Weights of a small GPT-style language model, trained from scratch on English Wikipedia: 2 heads of 64, RMSNorm before each block.
Each number is 50 + 15 x the weight over its row's rms, rounded and kept within 0 to 99. Layers, rows and columns count from 0. The size before them is the row's rms in percent of the matrix's.

# q: layer 3 attention query, 128x160, rms 0.137, rows 0-42, columns 0-79
# k: layer 3 attention key, 128x160, rms 0.142, rows 0-41, columns 0-79
q0 099:46 46 40 32 55 75 68 44 64 38 26 67 32 47 48 42 58 51 33 46 27 66 47 50 77 34 68 50 60 53 50 44 20 63 69 45 27 41 40 51 63 52 35 35 62 48 30 64 52 52 33 45 57 35 44 17 57 35 55 41 49 38 46 75 55 33 55 48 49 51 78 78 38 28 46 54 26 49 89 47
k0 073:52 70 54 51 17 57 47 62 38 66 55 48 44 34 50 66 46 58 76 53 43 57 62 31 27 48 67 20 60 53 76 56 33 28 49 62 54 11 40 32 63 74 57 67 62 49 41 41 44 68 47 44 25 35 47 34 26 41 70 39 23 34 69 49 47 31 37 83 82 56 55 43 52 45 44 66 48 50 59 53
q1 074:29 48 43 55 40 40 87 62 60 58 42 51 27 52 58 57 54 60 58 72 52 41 66 63 71 30 69 47 29 80 54 49 57 40 29 46 51 85 36 70 73 35 31 37 38 57 59 72 53 34 45 58 25 35 45 56 56 36 43 85 50 81 47 18 65 55 58 50 54 60 79 40 49 53 22 51 53 49 34 46
k1 106:55 65 86 64 73 44 44 66 67 21 56 39 35 22 62 33 29 66 42 29 63 33 28 35 47 45 50 57 30 62 56 55 46 40 55 69 33 52 70 52 63 53 55 63 56 43 28 39 65 67 22 82 83 68 58 42 63 36 43 54 53 38 62 58 63 51 75 60 40 29 48 61 54 47 29 41 52 42 63 26
q2 083:19 42 77 51 52 34 22 45 55 36 56 26 56 58 42 37 39 75 58 19 66 61 28 92 67 55 52 58 70 71 46 63 70 44 56 61 46 67 64 59 51 75 29 57 52 43 39 55 61 39 65 56 43 39 52 45 65 73 75 67 69 71 47 26 47 80 39 53 43 29 53 36 46 66 53 43 76 44 58 33
k2 091:85 45 05 21 26 71 59 39 43 57 76 63 60 46 71 63 61 27 48 73 46 23 76 48 56 58 50 46 48 20 41 45 42 38 46 27 68 70 55 47 51 59 36 53 33 92 68 72 31 47 59 22 37 65 40 44 44 55 53 35 39 53 60 62 54 61 44 66 74 61 36 55 33 40 58 51 60 23 51 41
q3 079:18 37 43 42 42 34 64 37 23 71 47 58 67 39 53 46 24 34 31 46 67 45 76 80 76 29 47 56 20 55 37 71 58 21 39 43 52 42 32 40 41 60 64 30 36 43 42 14 71 42 83 60 21 90 26 67 44 53 69 48 63 37 51 57 52 70 43 49 67 65 54 53 46 61 54 51 32 71 41 28
k3 084:60 39 62 24 52 47 69 42 51 71 91 63 53 75 48 75 62 38 55 99 70 62 70 50 48 67 32 41 56 61 32 31 62 31 38 47 34 68 56 40 66 43 37 33 73 58 58 45 59 51 65 36 41 48 54 28 37 57 64 46 50 45 24 61 35 54 29 32 59 71 42 49 47 73 58 57 55 43 38 61
q4 085:80 35 22 33 51 66 53 44 41 51 48 53 49 46 50 59 59 32 49 71 31 48 64 20 44 39 53 39 81 67 49 30 35 55 66 30 56 20 31 41 40 43 61 31 73 42 60 67 41 68 36 33 77 42 30 26 34 44 64 28 27 38 54 61 46 43 30 62 62 35 47 43 42 12 46 51 64 51 67 46
k4 087:53 77 35 56 53 61 40 68 43 33 18 44 37 30 54 46 42 65 39 03 75 58 39 59 43 39 35 66 42 48 78 63 73 62 76 47 44 55 58 43 63 48 48 67 45 29 61 10 73 34 47 70 59 34 68 69 28 39 46 50 48 45 54 22 49 48 33 86 40 39 42 63 49 27 11 39 35 36 48 55
q5 065:76 65 65 24 47 40 69 40 43 55 36 38 56 50 68 40 77 49 63 59 61 54 38 61 77 43 54 51 48 30 72 68 41 65 57 40 46 35 65 41 69 38 45 36 79 39 23 45 51 51 33 17 44 52 24 49 33 78 75 70 38 48 47 45 60 90 57 23 60 22 32 48 56 31 20 52 52 38 59 44
k5 081:71 69 37 54 45 72 46 71 49 39 55 57 56 51 71 64 37 32 74 25 34 46 23 75 33 50 70 70 56 55 27 54 24 42 58 19 67 40 31 48 24 46 28 53 53 68 81 50 28 51 53 16 38 55 65 52 61 41 59 22 51 54 59 52 47 31 49 77 51 59 42 59 40 45 41 63 25 22 54 46
q6 087:59 51 57 94 68 49 46 60 35 13 45 58 43 54 45 59 75 32 57 82 48 30 39 63 28 59 75 35 57 32 49 30 56 49 48 60 65 19 35 43 60 58 73 47 57 62 62 72 39 68 25 40 57 36 60 83 45 54 22 64 29 72 15 73 61 36 42 39 56 41 55 45 45 41 48 41 89 48 32 41
k6 094:42 34 61 45 40 59 56 71 48 66 42 49 50 60 37 29 46 67 38 45 19 51 45 47 60 47 73 35 37 59 72 46 45 52 70 72 43 54 41 62 69 41 76 42 40 54 38 27 58 38 47 27 38 28 40 60 20 72 37 53 41 62 77 17 36 53 61 74 55 40 37 64 39 27 73 60 58 66 68 62
q7 094:40 68 79 65 36 31 48 41 62 69 46 59 36 37 15 43 44 46 52 00 77 50 57 53 43 52 55 54 62 46 25 59 63 56 78 40 45 48 62 41 70 49 69 54 68 45 44 57 61 49 24 54 63 36 53 12 59 53 51 35 36 39 68 52 70 58 48 60 58 41 45 61 44 39 32 66 56 47 32 55
k7 082:41 57 51 54 38 36 46 58 50 46 81 47 45 59 82 62 56 73 56 74 47 16 42 52 70 59 66 57 26 47 43 53 64 54 69 69 40 56 25 48 41 49 30 44 34 48 52 68 42 45 47 49 69 42 51 61 48 39 37 70 34 46 62 34 55 58 60 44 43 26 57 43 47 58 51 49 37 46 55 35
q8 090:25 58 76 51 53 31 53 31 49 32 54 41 79 58 69 46 48 55 46 65 57 47 50 62 76 29 59 42 65 52 78 46 52 50 49 69 40 52 65 67 51 74 56 37 47 47 48 39 77 25 64 63 52 64 42 81 35 73 37 84 46 75 37 35 53 43 72 37 36 31 48 43 63 42 45 33 58 26 49 43
k8 087:66 58 55 33 50 37 56 44 43 45 28 59 39 79 42 45 53 58 71 77 47 72 41 72 61 61 40 68 87 65 40 22 36 29 41 54 63 60 42 61 72 48 66 49 68 54 46 75 45 60 21 57 72 46 52 45 56 39 28 45 71 56 17 79 73 28 42 23 57 61 69 38 46 64 48 51 77 45 64 51
q9 087:55 18 30 45 42 66 57 28 40 86 35 47 59 57 52 59 47 35 49 55 87 43 36 74 44 42 68 48 40 53 36 68 67 12 53 58 57 52 43 36 46 42 67 56 43 77 26 37 26 57 58 42 29 75 47 67 66 42 24 37 34 64 42 36 51 56 45 66 69 64 50 36 46 69 43 71 22 58 26 38
k9 083:70 60 69 61 60 33 52 55 57 42 23 65 31 51 46 52 71 70 43 30 47 53 44 29 50 45 77 48 40 41 38 38 50 29 65 69 31 52 77 70 46 71 46 39 58 33 81 32 35 34 64 65 68 39 44 76 20 39 51 57 73 72 43 43 54 45 57 55 48 62 41 41 67 40 54 72 65 45 63 51
q10 095:72 88 52 38 42 65 34 68 48 13 45 39 67 72 54 46 48 61 60 49 48 59 38 32 72 29 50 63 62 73 77 52 54 76 52 40 58 86 46 62 75 40 36 25 51 45 52 35 42 64 67 27 54 70 55 42 42 62 34 69 72 37 57 76 40 57 51 39 41 29 69 77 68 56 79 55 36 35 67 38
k10 095:82 73 48 60 57 72 55 61 44 20 27 52 69 53 49 49 72 39 67 54 29 61 28 47 68 33 50 51 59 19 56 69 49 49 69 37 38 47 69 52 71 56 62 32 34 52 54 51 39 28 34 53 30 58 52 24 56 35 37 21 38 38 72 73 46 19 52 49 62 46 57 81 25 35 35 47 72 49 55 80
q11 109:68 55 56 69 61 60 37 72 59 68 49 62 40 46 49 60 56 30 60 63 39 18 53 28 41 41 48 47 48 43 35 23 47 53 59 63 42 23 41 67 47 62 78 49 64 20 25 58 74 50 54 63 59 48 43 52 30 60 50 46 48 57 49 43 57 44 54 40 63 40 65 27 40 30 20 52 78 47 34 19
k11 101:37 46 42 50 55 38 47 67 64 24 85 73 72 43 51 41 45 49 50 80 22 53 47 38 62 68 40 49 47 42 50 40 55 57 51 54 54 62 41 54 54 40 59 39 36 27 54 69 67 56 33 28 60 44 62 64 51 73 55 41 20 44 55 77 22 25 27 36 32 44 60 71 56 82 76 44 59 62 55 16
q12 101:81 49 63 67 60 58 43 56 56 35 42 65 40 59 54 38 66 37 70 71 29 45 58 32 35 24 34 55 68 28 28 44 61 80 50 45 51 52 78 57 61 26 44 66 72 37 68 81 83 38 42 59 73 36 44 60 34 50 66 56 47 36 82 51 61 67 75 60 37 72 24 58 20 34 09 45 79 58 34 57
k12 086:32 61 34 55 66 39 16 54 32 65 38 39 26 18 87 44 50 70 61 58 47 12 38 83 62 37 42 55 53 54 49 44 48 61 67 56 53 76 53 54 54 72 70 49 55 12 48 53 71 39 30 32 46 63 66 59 56 49 60 48 48 58 82 36 71 54 52 38 63 58 71 63 42 54 78 49 47 54 71 41
q13 089:37 36 55 32 57 81 50 70 47 44 26 50 34 53 35 43 55 46 65 32 40 72 35 42 70 28 28 38 94 48 44 36 47 70 48 51 53 47 45 59 39 24 37 62 58 55 53 37 40 54 34 72 51 38 48 46 27 47 69 54 21 76 65 29 24 53 55 54 58 49 62 61 46 58 39 48 67 29 21 64
k13 087:48 47 55 30 41 45 61 40 49 85 66 19 43 62 54 51 48 52 61 75 76 56 57 36 50 28 38 74 49 58 32 28 18 57 28 38 47 54 49 53 40 37 26 63 61 63 26 49 50 77 50 43 60 32 23 53 70 37 49 61 51 56 34 45 63 37 68 07 55 65 47 55 62 38 68 55 55 68 29 50
q14 090:30 68 56 36 39 27 55 35 49 72 85 35 59 85 58 48 36 66 34 61 52 23 67 40 43 65 35 60 22 47 54 64 64 46 30 63 60 68 48 56 71 64 76 41 51 36 38 57 49 50 60 43 32 80 42 62 63 82 58 61 62 63 54 55 67 46 58 62 09 62 74 32 68 88 75 47 47 28 33 54
k14 081:43 55 54 44 44 68 71 43 37 59 41 49 45 56 13 37 54 46 60 68 61 85 42 68 45 52 97 51 71 56 32 36 13 38 53 64 56 65 58 61 36 45 43 31 49 46 61 71 68 40 54 11 62 31 36 63 51 40 73 56 41 62 55 52 46 51 43 32 41 50 64 55 49 66 62 33 72 35 46 74
q15 086:56 63 69 42 70 61 70 45 30 59 43 59 44 58 56 71 57 42 63 69 59 40 42 48 72 50 68 23 22 29 52 77 20 46 45 39 59 51 71 49 51 73 63 53 49 32 25 64 48 66 61 00 38 65 62 68 42 51 47 63 39 56 84 57 63 19 58 44 38 41 49 37 42 61 31 50 39 53 43 31
k15 094:35 64 63 54 49 69 25 49 28 43 38 49 73 36 54 50 36 72 29 60 41 47 42 16 56 38 57 46 42 51 34 43 51 71 32 40 62 57 56 51 71 33 49 43 51 44 50 47 59 39 41 68 31 51 41 36 69 59 63 32 76 36 78 83 36 16 47 65 67 68 57 35 42 44 38 44 57 63 40 72
q16 091:30 63 38 65 60 49 76 68 61 41 50 82 59 48 63 44 40 60 50 57 64 50 55 24 49 42 51 69 45 42 35 34 64 54 30 73 38 60 54 37 70 47 42 43 41 48 52 45 51 41 32 64 57 69 61 52 39 55 62 77 31 55 55 80 64 42 73 14 58 60 47 25 30 43 56 72 39 43 48 55
k16 099:55 35 40 42 31 53 66 19 55 60 52 37 26 40 69 66 42 64 81 63 52 53 52 57 41 88 55 36 35 76 37 36 50 41 45 06 70 42 44 52 45 51 33 48 40 71 32 48 67 43 65 63 63 49 45 23 58 61 53 52 64 33 59 59 31 43 72 36 96 51 38 52 09 48 52 16 53 33 47 34
q17 099:39 53 64 42 75 75 58 79 42 39 69 79 51 30 49 50 76 52 39 50 51 37 43 25 30 50 58 34 60 60 40 39 65 48 51 40 39 59 28 53 50 36 47 66 55 58 25 40 62 77 35 38 21 64 56 53 43 80 74 40 56 52 67 43 22 50 51 55 59 43 71 75 32 27 57 62 46 47 69 35
k17 098:71 64 69 73 59 43 58 37 76 50 62 75 52 38 61 72 71 26 44 38 54 39 44 43 34 57 52 35 56 50 60 65 27 65 57 41 42 56 61 90 17 59 53 62 22 63 61 37 50 62 22 49 03 57 46 46 52 44 50 25 08 21 43 22 41 53 49 69 86 68 47 68 47 71 38 32 53 43 41 51
q18 111:64 79 46 72 65 39 44 49 69 24 53 62 42 54 63 51 46 26 53 21 16 30 55 47 41 25 42 55 45 54 39 54 59 65 57 38 42 28 53 74 50 67 35 43 76 30 70 64 77 42 49 27 40 38 48 59 26 44 83 33 53 24 42 73 82 51 74 50 43 59 48 53 34 46 52 55 42 42 54 33
k18 099:46 48 43 46 59 58 38 60 61 72 49 63 37 45 57 66 43 48 64 50 63 86 68 58 28 43 57 40 34 43 69 64 55 56 48 47 40 74 54 73 55 76 50 76 48 23 63 44 49 77 46 60 87 74 36 62 48 60 44 50 34 56 54 53 69 54 85 57 79 58 59 67 36 50 94 51 49 38 52 55
q19 104:42 18 52 65 64 52 22 60 63 32 35 50 40 53 51 43 56 72 54 39 51 75 48 43 62 59 61 69 51 35 51 42 51 55 34 63 44 50 48 28 43 68 60 55 46 48 59 28 43 80 22 51 43 61 31 77 41 48 69 48 13 56 44 61 45 74 40 69 47 42 33 32 35 79 42 64 74 13 40 67
k19 104:19 41 58 45 46 61 62 64 42 47 33 47 49 53 23 57 17 46 51 45 50 73 80 41 54 56 43 58 37 62 34 48 53 87 51 47 65 52 41 41 39 59 27 36 34 30 64 58 44 68 69 66 30 32 48 48 45 43 41 52 37 65 31 39 44 58 35 44 31 61 57 21 55 53 52 41 47 50 69 48
q20 088:31 57 37 44 37 00 59 53 37 20 31 36 29 25 64 61 33 49 30 30 51 40 42 65 46 38 48 34 58 68 64 52 52 54 39 39 55 34 43 40 62 46 10 45 67 30 27 32 41 65 66 48 47 57 28 42 49 42 32 44 17 33 55 09 65 63 56 67 38 41 41 32 58 44 54 36 44 64 43 56
k20 101:64 45 59 60 43 63 52 54 61 55 49 51 48 67 55 69 50 57 29 50 36 25 43 74 59 61 61 51 38 66 56 60 56 65 50 41 71 67 45 49 60 62 69 50 33 24 13 48 40 33 29 50 43 52 73 51 51 37 71 79 59 36 67 53 51 43 49 66 65 33 46 31 50 30 74 52 36 45 71 54
q21 119:46 61 49 68 37 56 34 36 50 85 28 52 32 39 53 47 67 18 37 29 32 24 32 25 49 53 45 59 61 77 59 46 36 49 60 39 37 34 45 60 31 46 75 59 67 54 27 39 54 49 43 26 55 24 48 32 33 58 64 31 84 29 53 57 57 34 52 47 66 54 55 55 30 31 35 38 34 63 49 53
k21 111:61 38 61 89 71 21 41 57 71 45 62 42 36 64 54 44 62 56 27 30 44 36 38 51 74 57 55 34 58 68 39 61 55 84 31 40 52 47 38 44 63 51 66 48 54 27 54 47 66 39 73 73 44 63 49 44 50 58 26 61 54 17 65 50 59 43 67 67 31 32 48 54 34 48 51 49 53 85 60 59
q22 103:78 62 48 37 60 45 69 63 34 61 51 40 75 73 56 45 54 57 57 43 48 48 50 36 64 85 53 54 47 68 50 31 75 68 52 38 34 33 50 43 52 53 62 48 48 59 49 51 65 38 45 68 38 79 70 47 69 43 79 55 53 64 44 60 58 19 58 28 35 15 68 29 48 64 58 55 47 53 57 21
k22 111:61 64 45 29 27 55 50 33 32 62 47 67 46 49 61 54 56 75 59 57 36 38 48 39 28 61 44 45 34 65 54 53 45 44 54 59 53 44 44 75 52 48 42 35 41 24 31 49 62 58 48 40 45 25 69 14 44 58 56 44 56 65 69 90 32 38 40 42 47 35 17 46 49 58 54 38 22 34 58 56
q23 096:91 45 28 54 40 61 52 46 35 73 52 77 42 43 63 66 77 49 59 29 41 70 62 35 52 27 47 66 45 35 56 55 54 55 52 36 44 48 46 65 42 38 28 60 41 57 66 43 46 50 63 18 41 49 77 85 52 61 58 38 58 00 53 33 55 57 51 53 59 61 53 77 53 32 73 77 56 59 64 48
k23 098:39 47 46 51 43 82 15 43 23 52 34 51 27 47 51 36 78 35 35 74 55 27 55 34 73 77 51 51 61 47 52 61 63 39 54 55 24 56 58 78 34 39 38 61 62 46 56 58 53 51 72 44 50 35 52 60 43 76 85 77 68 24 68 37 47 67 36 59 47 65 66 66 50 73 13 48 17 43 71 41
q24 107:30 42 60 78 60 42 65 76 34 42 64 49 43 59 34 41 72 60 65 32 42 71 50 59 41 41 70 45 73 35 33 40 50 66 43 32 32 51 18 49 41 61 60 54 62 24 62 47 62 30 42 42 40 42 45 26 48 51 43 57 54 41 49 84 51 59 48 69 42 43 53 20 73 75 50 62 68 58 61 47
k24 112:35 54 52 61 45 58 36 49 18 21 60 21 63 39 50 70 61 51 50 51 19 40 22 31 33 38 37 58 49 42 55 44 48 48 52 62 45 89 70 70 46 21 53 68 42 71 39 24 62 34 27 57 09 48 61 40 37 45 47 37 53 39 71 29 35 47 42 50 46 64 51 54 46 49 40 33 56 72 84 54
q25 110:48 27 57 28 45 48 39 46 42 62 54 51 37 46 61 52 40 40 49 82 49 72 51 70 26 09 34 45 35 27 37 49 39 64 52 52 56 54 41 30 61 49 40 48 58 60 63 40 51 51 57 57 74 61 60 45 71 35 45 21 61 49 36 46 50 57 33 66 64 38 53 45 64 17 48 39 43 72 65 26
k25 095:40 79 48 49 76 43 45 47 51 53 30 55 49 34 21 40 49 43 37 50 24 57 67 42 75 48 50 82 61 69 59 37 48 51 27 56 81 29 50 66 26 38 34 42 56 42 22 45 59 27 32 51 64 34 40 41 57 44 52 50 47 72 36 28 64 37 25 49 61 33 53 66 82 54 53 44 35 49 41 42
q26 110:41 65 10 07 30 49 40 75 53 31 45 59 67 48 58 55 31 48 60 37 46 68 26 27 43 54 59 55 51 54 36 47 43 78 54 78 47 52 64 39 34 75 39 74 47 56 25 39 33 62 93 60 76 32 55 18 53 38 47 52 52 75 50 53 47 40 31 31 53 49 57 45 40 50 53 34 45 48 50 55
k26 099:36 65 69 32 36 46 48 45 23 50 91 53 43 58 41 55 48 40 85 21 50 54 52 42 40 84 54 27 57 31 73 61 44 58 49 63 52 70 45 44 70 52 55 55 53 61 47 57 51 41 34 28 41 48 51 73 51 33 25 63 58 65 62 66 54 64 33 61 28 56 48 53 74 51 44 52 42 46 52 50
q27 105:33 26 64 68 58 61 39 35 48 64 52 46 34 47 30 49 56 42 43 60 48 67 71 49 60 25 62 56 61 41 02 57 50 02 61 53 35 38 54 52 65 32 25 85 56 70 60 63 39 45 57 57 37 30 51 84 72 41 61 28 49 56 64 49 50 35 56 54 48 25 43 53 50 54 53 47 46 46 62 33
k27 110:63 26 51 43 53 59 43 52 63 96 39 46 43 64 51 36 66 64 28 75 51 54 78 54 33 61 84 39 61 61 63 46 64 53 45 44 67 49 67 59 50 52 56 51 39 47 50 58 28 72 74 64 51 54 29 86 08 47 81 42 52 48 58 37 54 46 41 55 63 52 43 25 26 00 36 60 50 55 49 56
q28 111:55 38 63 33 42 49 53 73 70 60 81 48 51 26 22 54 33 29 35 63 27 60 45 47 49 73 58 57 28 55 53 33 35 60 58 53 55 57 62 34 50 36 58 39 47 37 37 38 54 69 66 34 65 67 54 65 73 34 40 80 39 37 52 13 36 48 50 44 17 48 70 30 52 53 46 40 44 35 42 46
k28 109:64 30 47 51 44 31 34 66 60 57 74 48 57 44 58 43 37 52 56 67 61 51 47 60 31 56 30 50 72 60 80 71 37 44 43 43 69 29 32 59 39 46 79 44 47 71 40 44 15 69 81 48 53 79 46 53 46 55 44 54 56 32 44 28 83 37 41 44 78 74 64 63 42 56 79 42 56 82 34 31
q29 099:52 69 46 45 34 28 24 58 50 75 64 33 46 83 48 40 54 55 41 70 44 66 47 44 58 61 51 79 45 58 67 53 45 34 77 34 45 51 66 72 56 59 57 31 32 41 52 41 56 67 72 66 76 48 28 40 57 38 99 47 76 18 48 34 55 55 60 42 48 47 56 46 20 46 40 62 49 55 50 54
k29 099:48 39 51 66 89 45 38 75 73 46 42 65 56 52 60 32 39 72 89 11 50 30 43 55 54 78 46 41 37 59 50 53 45 34 33 60 76 66 77 39 55 57 56 54 62 24 47 59 45 54 50 39 80 41 46 56 61 63 49 57 57 52 68 77 60 32 65 29 71 57 72 54 18 63 60 54 62 38 24 69
q30 112:39 50 54 46 56 72 52 58 56 65 39 51 22 41 45 33 66 60 46 66 27 40 55 16 65 56 45 47 22 53 56 50 50 37 57 70 44 57 69 65 25 75 61 32 57 34 49 41 35 59 54 45 34 54 44 39 56 51 69 48 59 24 53 63 30 16 54 44 92 76 57 32 39 55 69 52 57 57 51 39
k30 104:57 36 27 70 38 35 52 55 57 63 74 51 80 40 63 53 48 37 62 42 27 69 28 15 49 52 64 61 65 40 48 62 49 68 56 58 61 24 51 52 10 36 27 50 55 43 74 52 32 39 72 56 47 45 48 38 60 91 86 31 39 61 30 52 44 64 46 48 44 71 70 54 29 58 81 39 35 50 22 57
q31 099:61 62 47 61 65 49 77 54 34 70 71 52 55 77 51 62 56 26 67 70 25 18 55 50 56 39 25 39 49 20 48 65 63 36 38 62 26 65 76 62 60 66 55 75 41 57 67 64 74 53 56 49 51 32 24 58 18 63 68 56 27 30 76 59 66 44 50 61 36 55 42 31 45 29 31 28 56 65 54 34
k31 100:40 61 67 37 36 64 45 62 33 60 29 40 43 56 63 42 36 57 18 24 42 40 38 46 46 26 30 62 57 81 41 57 65 47 44 80 49 46 52 44 46 70 70 53 39 66 56 27 80 62 54 35 49 56 22 58 40 78 66 55 25 69 40 59 73 64 50 39 26 40 64 81 55 58 34 45 58 44 65 28
q32 112:26 56 57 34 66 16 44 60 64 77 49 52 47 55 64 25 36 67 62 46 77 37 61 46 52 56 41 47 65 38 53 49 42 57 55 38 56 47 39 65 61 52 25 54 50 41 74 31 48 52 32 43 53 29 65 57 65 69 79 38 55 71 36 63 54 76 55 32 66 33 50 50 37 51 39 62 25 81 58 49
k32 101:28 38 70 28 53 55 46 64 32 52 19 47 52 60 33 51 44 38 72 51 53 74 65 48 35 49 54 75 59 61 17 22 53 34 41 41 37 45 59 45 35 70 39 46 70 46 19 61 52 29 54 42 44 44 53 38 47 42 58 63 62 61 41 75 64 59 37 47 65 52 45 29 56 38 57 63 46 35 52 62
q33 103:32 60 56 47 25 42 68 60 89 74 36 33 29 59 17 48 84 38 43 32 43 57 44 32 22 48 29 59 36 45 64 49 55 71 48 44 37 29 59 61 34 37 10 19 50 48 34 41 27 42 40 45 21 56 32 44 49 52 47 58 56 56 49 56 50 47 33 24 43 61 30 50 22 56 74 34 46 32 51 74
k33 101:53 01 25 57 64 52 77 66 46 34 62 50 56 54 57 64 57 70 66 39 35 61 45 12 18 57 74 36 87 57 34 35 26 61 64 39 59 43 70 28 71 43 42 64 51 30 75 56 57 36 37 33 55 63 30 58 56 51 63 43 35 65 57 34 43 46 54 83 51 64 47 44 25 61 70 55 48 53 28 25
q34 108:65 53 56 54 27 48 32 45 57 55 53 46 41 73 57 46 30 81 71 45 54 75 59 48 44 41 55 26 66 53 41 52 56 28 46 24 62 59 67 49 38 45 31 48 48 54 57 62 27 26 53 37 48 43 44 40 60 09 99 37 10 43 59 18 53 44 46 37 66 52 42 52 54 41 59 64 56 61 45 60
k34 105:78 41 48 52 37 71 46 62 45 70 29 57 69 34 38 31 33 45 44 36 39 29 46 46 68 62 44 57 53 61 33 78 54 68 61 35 43 34 58 46 71 44 50 35 50 72 62 56 53 35 41 45 36 51 66 19 57 44 31 18 43 44 51 49 58 34 44 45 65 57 33 48 47 36 27 66 58 58 79 66
q35 095:51 80 38 61 40 34 52 58 25 70 83 50 44 00 66 33 56 63 72 30 59 32 61 68 39 45 62 30 48 47 70 64 42 41 56 54 61 59 61 29 31 34 74 41 31 38 64 71 38 54 48 49 52 58 49 57 60 60 32 44 64 65 38 56 60 59 36 60 48 53 27 40 63 54 71 55 65 65 12 56
k35 097:45 22 27 63 32 49 31 50 30 49 60 45 54 64 33 52 43 50 56 59 52 27 63 72 48 74 51 56 72 55 57 32 62 46 53 69 67 62 47 62 50 49 65 70 22 55 38 28 19 76 53 79 62 32 56 41 47 44 58 50 67 51 20 53 90 44 51 58 39 34 50 40 43 60 48 71 84 62 60 52
q36 102:23 43 78 44 45 26 58 53 21 60 29 36 59 62 50 54 37 58 58 48 52 49 46 23 60 37 53 52 45 40 34 55 39 70 47 44 87 41 35 38 55 52 46 70 51 69 32 29 14 47 68 65 48 46 61 42 78 34 72 60 36 56 68 23 32 50 34 59 42 31 45 39 63 70 46 70 39 46 27 72
k36 102:72 35 59 58 36 72 66 58 42 57 36 54 69 28 77 57 58 52 35 67 56 64 56 77 29 80 56 55 42 34 70 35 42 58 37 42 70 67 42 54 62 50 65 70 67 52 34 52 23 34 61 48 85 49 38 59 64 65 37 50 47 34 49 52 51 61 63 43 42 51 27 74 31 48 47 82 37 58 58 65
q37 107:73 36 51 64 44 48 31 51 55 40 81 44 53 48 51 60 46 45 79 96 57 15 53 08 36 48 41 50 51 73 43 51 50 63 51 37 59 40 63 48 67 49 75 82 55 35 74 65 58 43 49 36 59 35 47 53 43 59 50 66 68 21 48 55 22 71 60 32 40 61 35 43 43 50 59 41 65 46 55 30
k37 101:53 48 19 73 68 39 58 35 60 39 29 52 72 62 53 46 39 72 54 69 38 71 68 45 53 46 38 35 59 68 53 47 66 63 13 29 45 40 53 28 01 51 92 44 56 48 39 49 73 78 35 42 43 64 55 45 37 41 87 38 41 09 58 54 55 62 75 69 36 55 61 66 58 53 71 42 49 38 57 56
q38 102:93 70 26 27 75 47 66 49 41 65 62 64 44 42 64 38 34 40 47 32 33 26 43 39 66 46 61 52 35 61 27 64 52 67 41 66 50 99 55 51 39 48 92 62 73 59 48 42 61 43 33 52 43 45 69 45 45 51 52 46 48 46 67 35 29 44 48 73 26 42 63 48 54 52 35 69 65 63 54 73
k38 099:45 64 61 42 40 59 71 47 47 53 64 43 61 48 47 55 40 41 45 18 70 18 19 55 10 52 28 50 55 56 64 54 33 42 47 55 31 54 48 87 55 58 49 32 35 99 59 24 67 36 56 68 30 84 45 51 46 76 34 45 14 51 40 58 37 36 59 64 33 69 63 50 74 47 37 34 32 39 75 49
q39 099:76 49 33 58 57 48 65 81 40 27 20 68 41 41 74 49 36 57 42 90 63 67 36 30 36 57 48 26 37 32 61 40 48 66 46 61 42 57 50 50 43 32 56 55 30 36 46 48 33 48 32 71 42 44 56 65 55 53 36 34 47 63 57 68 52 39 28 73 52 62 38 50 65 15 37 42 53 51 37 78
k39 102:39 68 71 63 29 61 58 47 78 29 62 62 68 49 65 46 54 47 40 75 48 51 65 54 37 63 64 38 49 31 64 41 25 58 48 37 51 68 46 79 48 51 48 56 37 68 43 47 28 53 45 42 49 47 54 75 50 67 34 62 37 57 45 44 63 59 55 37 36 30 53 51 54 33 06 82 58 51 54 55
q40 106:16 44 57 68 58 71 58 61 58 65 64 27 55 43 29 39 44 65 79 16 57 45 37 43 62 76 28 53 68 49 53 77 58 72 65 56 47 57 23 18 54 59 42 54 39 54 44 49 50 53 86 37 84 51 37 54 55 44 31 51 35 42 41 50 24 42 39 43 47 88 73 70 75 57 76 38 46 31 52 31
k40 093:75 49 25 46 57 64 49 47 31 30 77 56 48 49 54 70 67 57 47 48 12 58 66 56 59 67 49 41 39 45 41 49 24 66 29 60 66 45 46 51 83 59 66 37 57 57 60 32 62 35 42 39 59 95 49 57 39 39 58 24 80 24 58 58 45 33 47 65 65 53 55 45 38 67 59 31 75 58 57 52
q41 110:80 48 24 46 44 58 76 58 47 38 73 33 61 43 55 63 43 42 26 41 53 78 55 40 40 40 28 56 51 38 37 93 70 34 62 46 38 24 32 36 71 70 75 54 60 79 28 38 44 45 33 18 44 44 57 29 49 46 51 55 51 37 61 52 26 67 73 60 63 31 24 44 48 70 43 31 70 43 66 65
k41 100:58 83 50 48 48 41 59 63 59 23 53 09 49 68 50 66 65 57 45 65 57 59 44 44 44 59 41 55 39 61 43 81 44 37 35 27 45 51 47 15 48 61 25 77 38 24 63 42 27 51 67 61 53 57 30 33 61 43 29 20 60 66 54 62 36 56 57 69 42 74 51 36 48 33 45 36 53 40 69 75
q42 102:63 57 47 46 63 25 46 50 58 34 65 47 53 53 46 69 35 27 25 46 64 41 53 70 52 63 58 43 67 65 61 71 44 33 68 78 56 30 65 55 66 45 33 45 31 57 10 51 27 78 54 73 54 54 64 33 45 39 49 37 47 07 39 71 52 42 56 59 67 34 43 44 56 78 41 48 64 48 58 55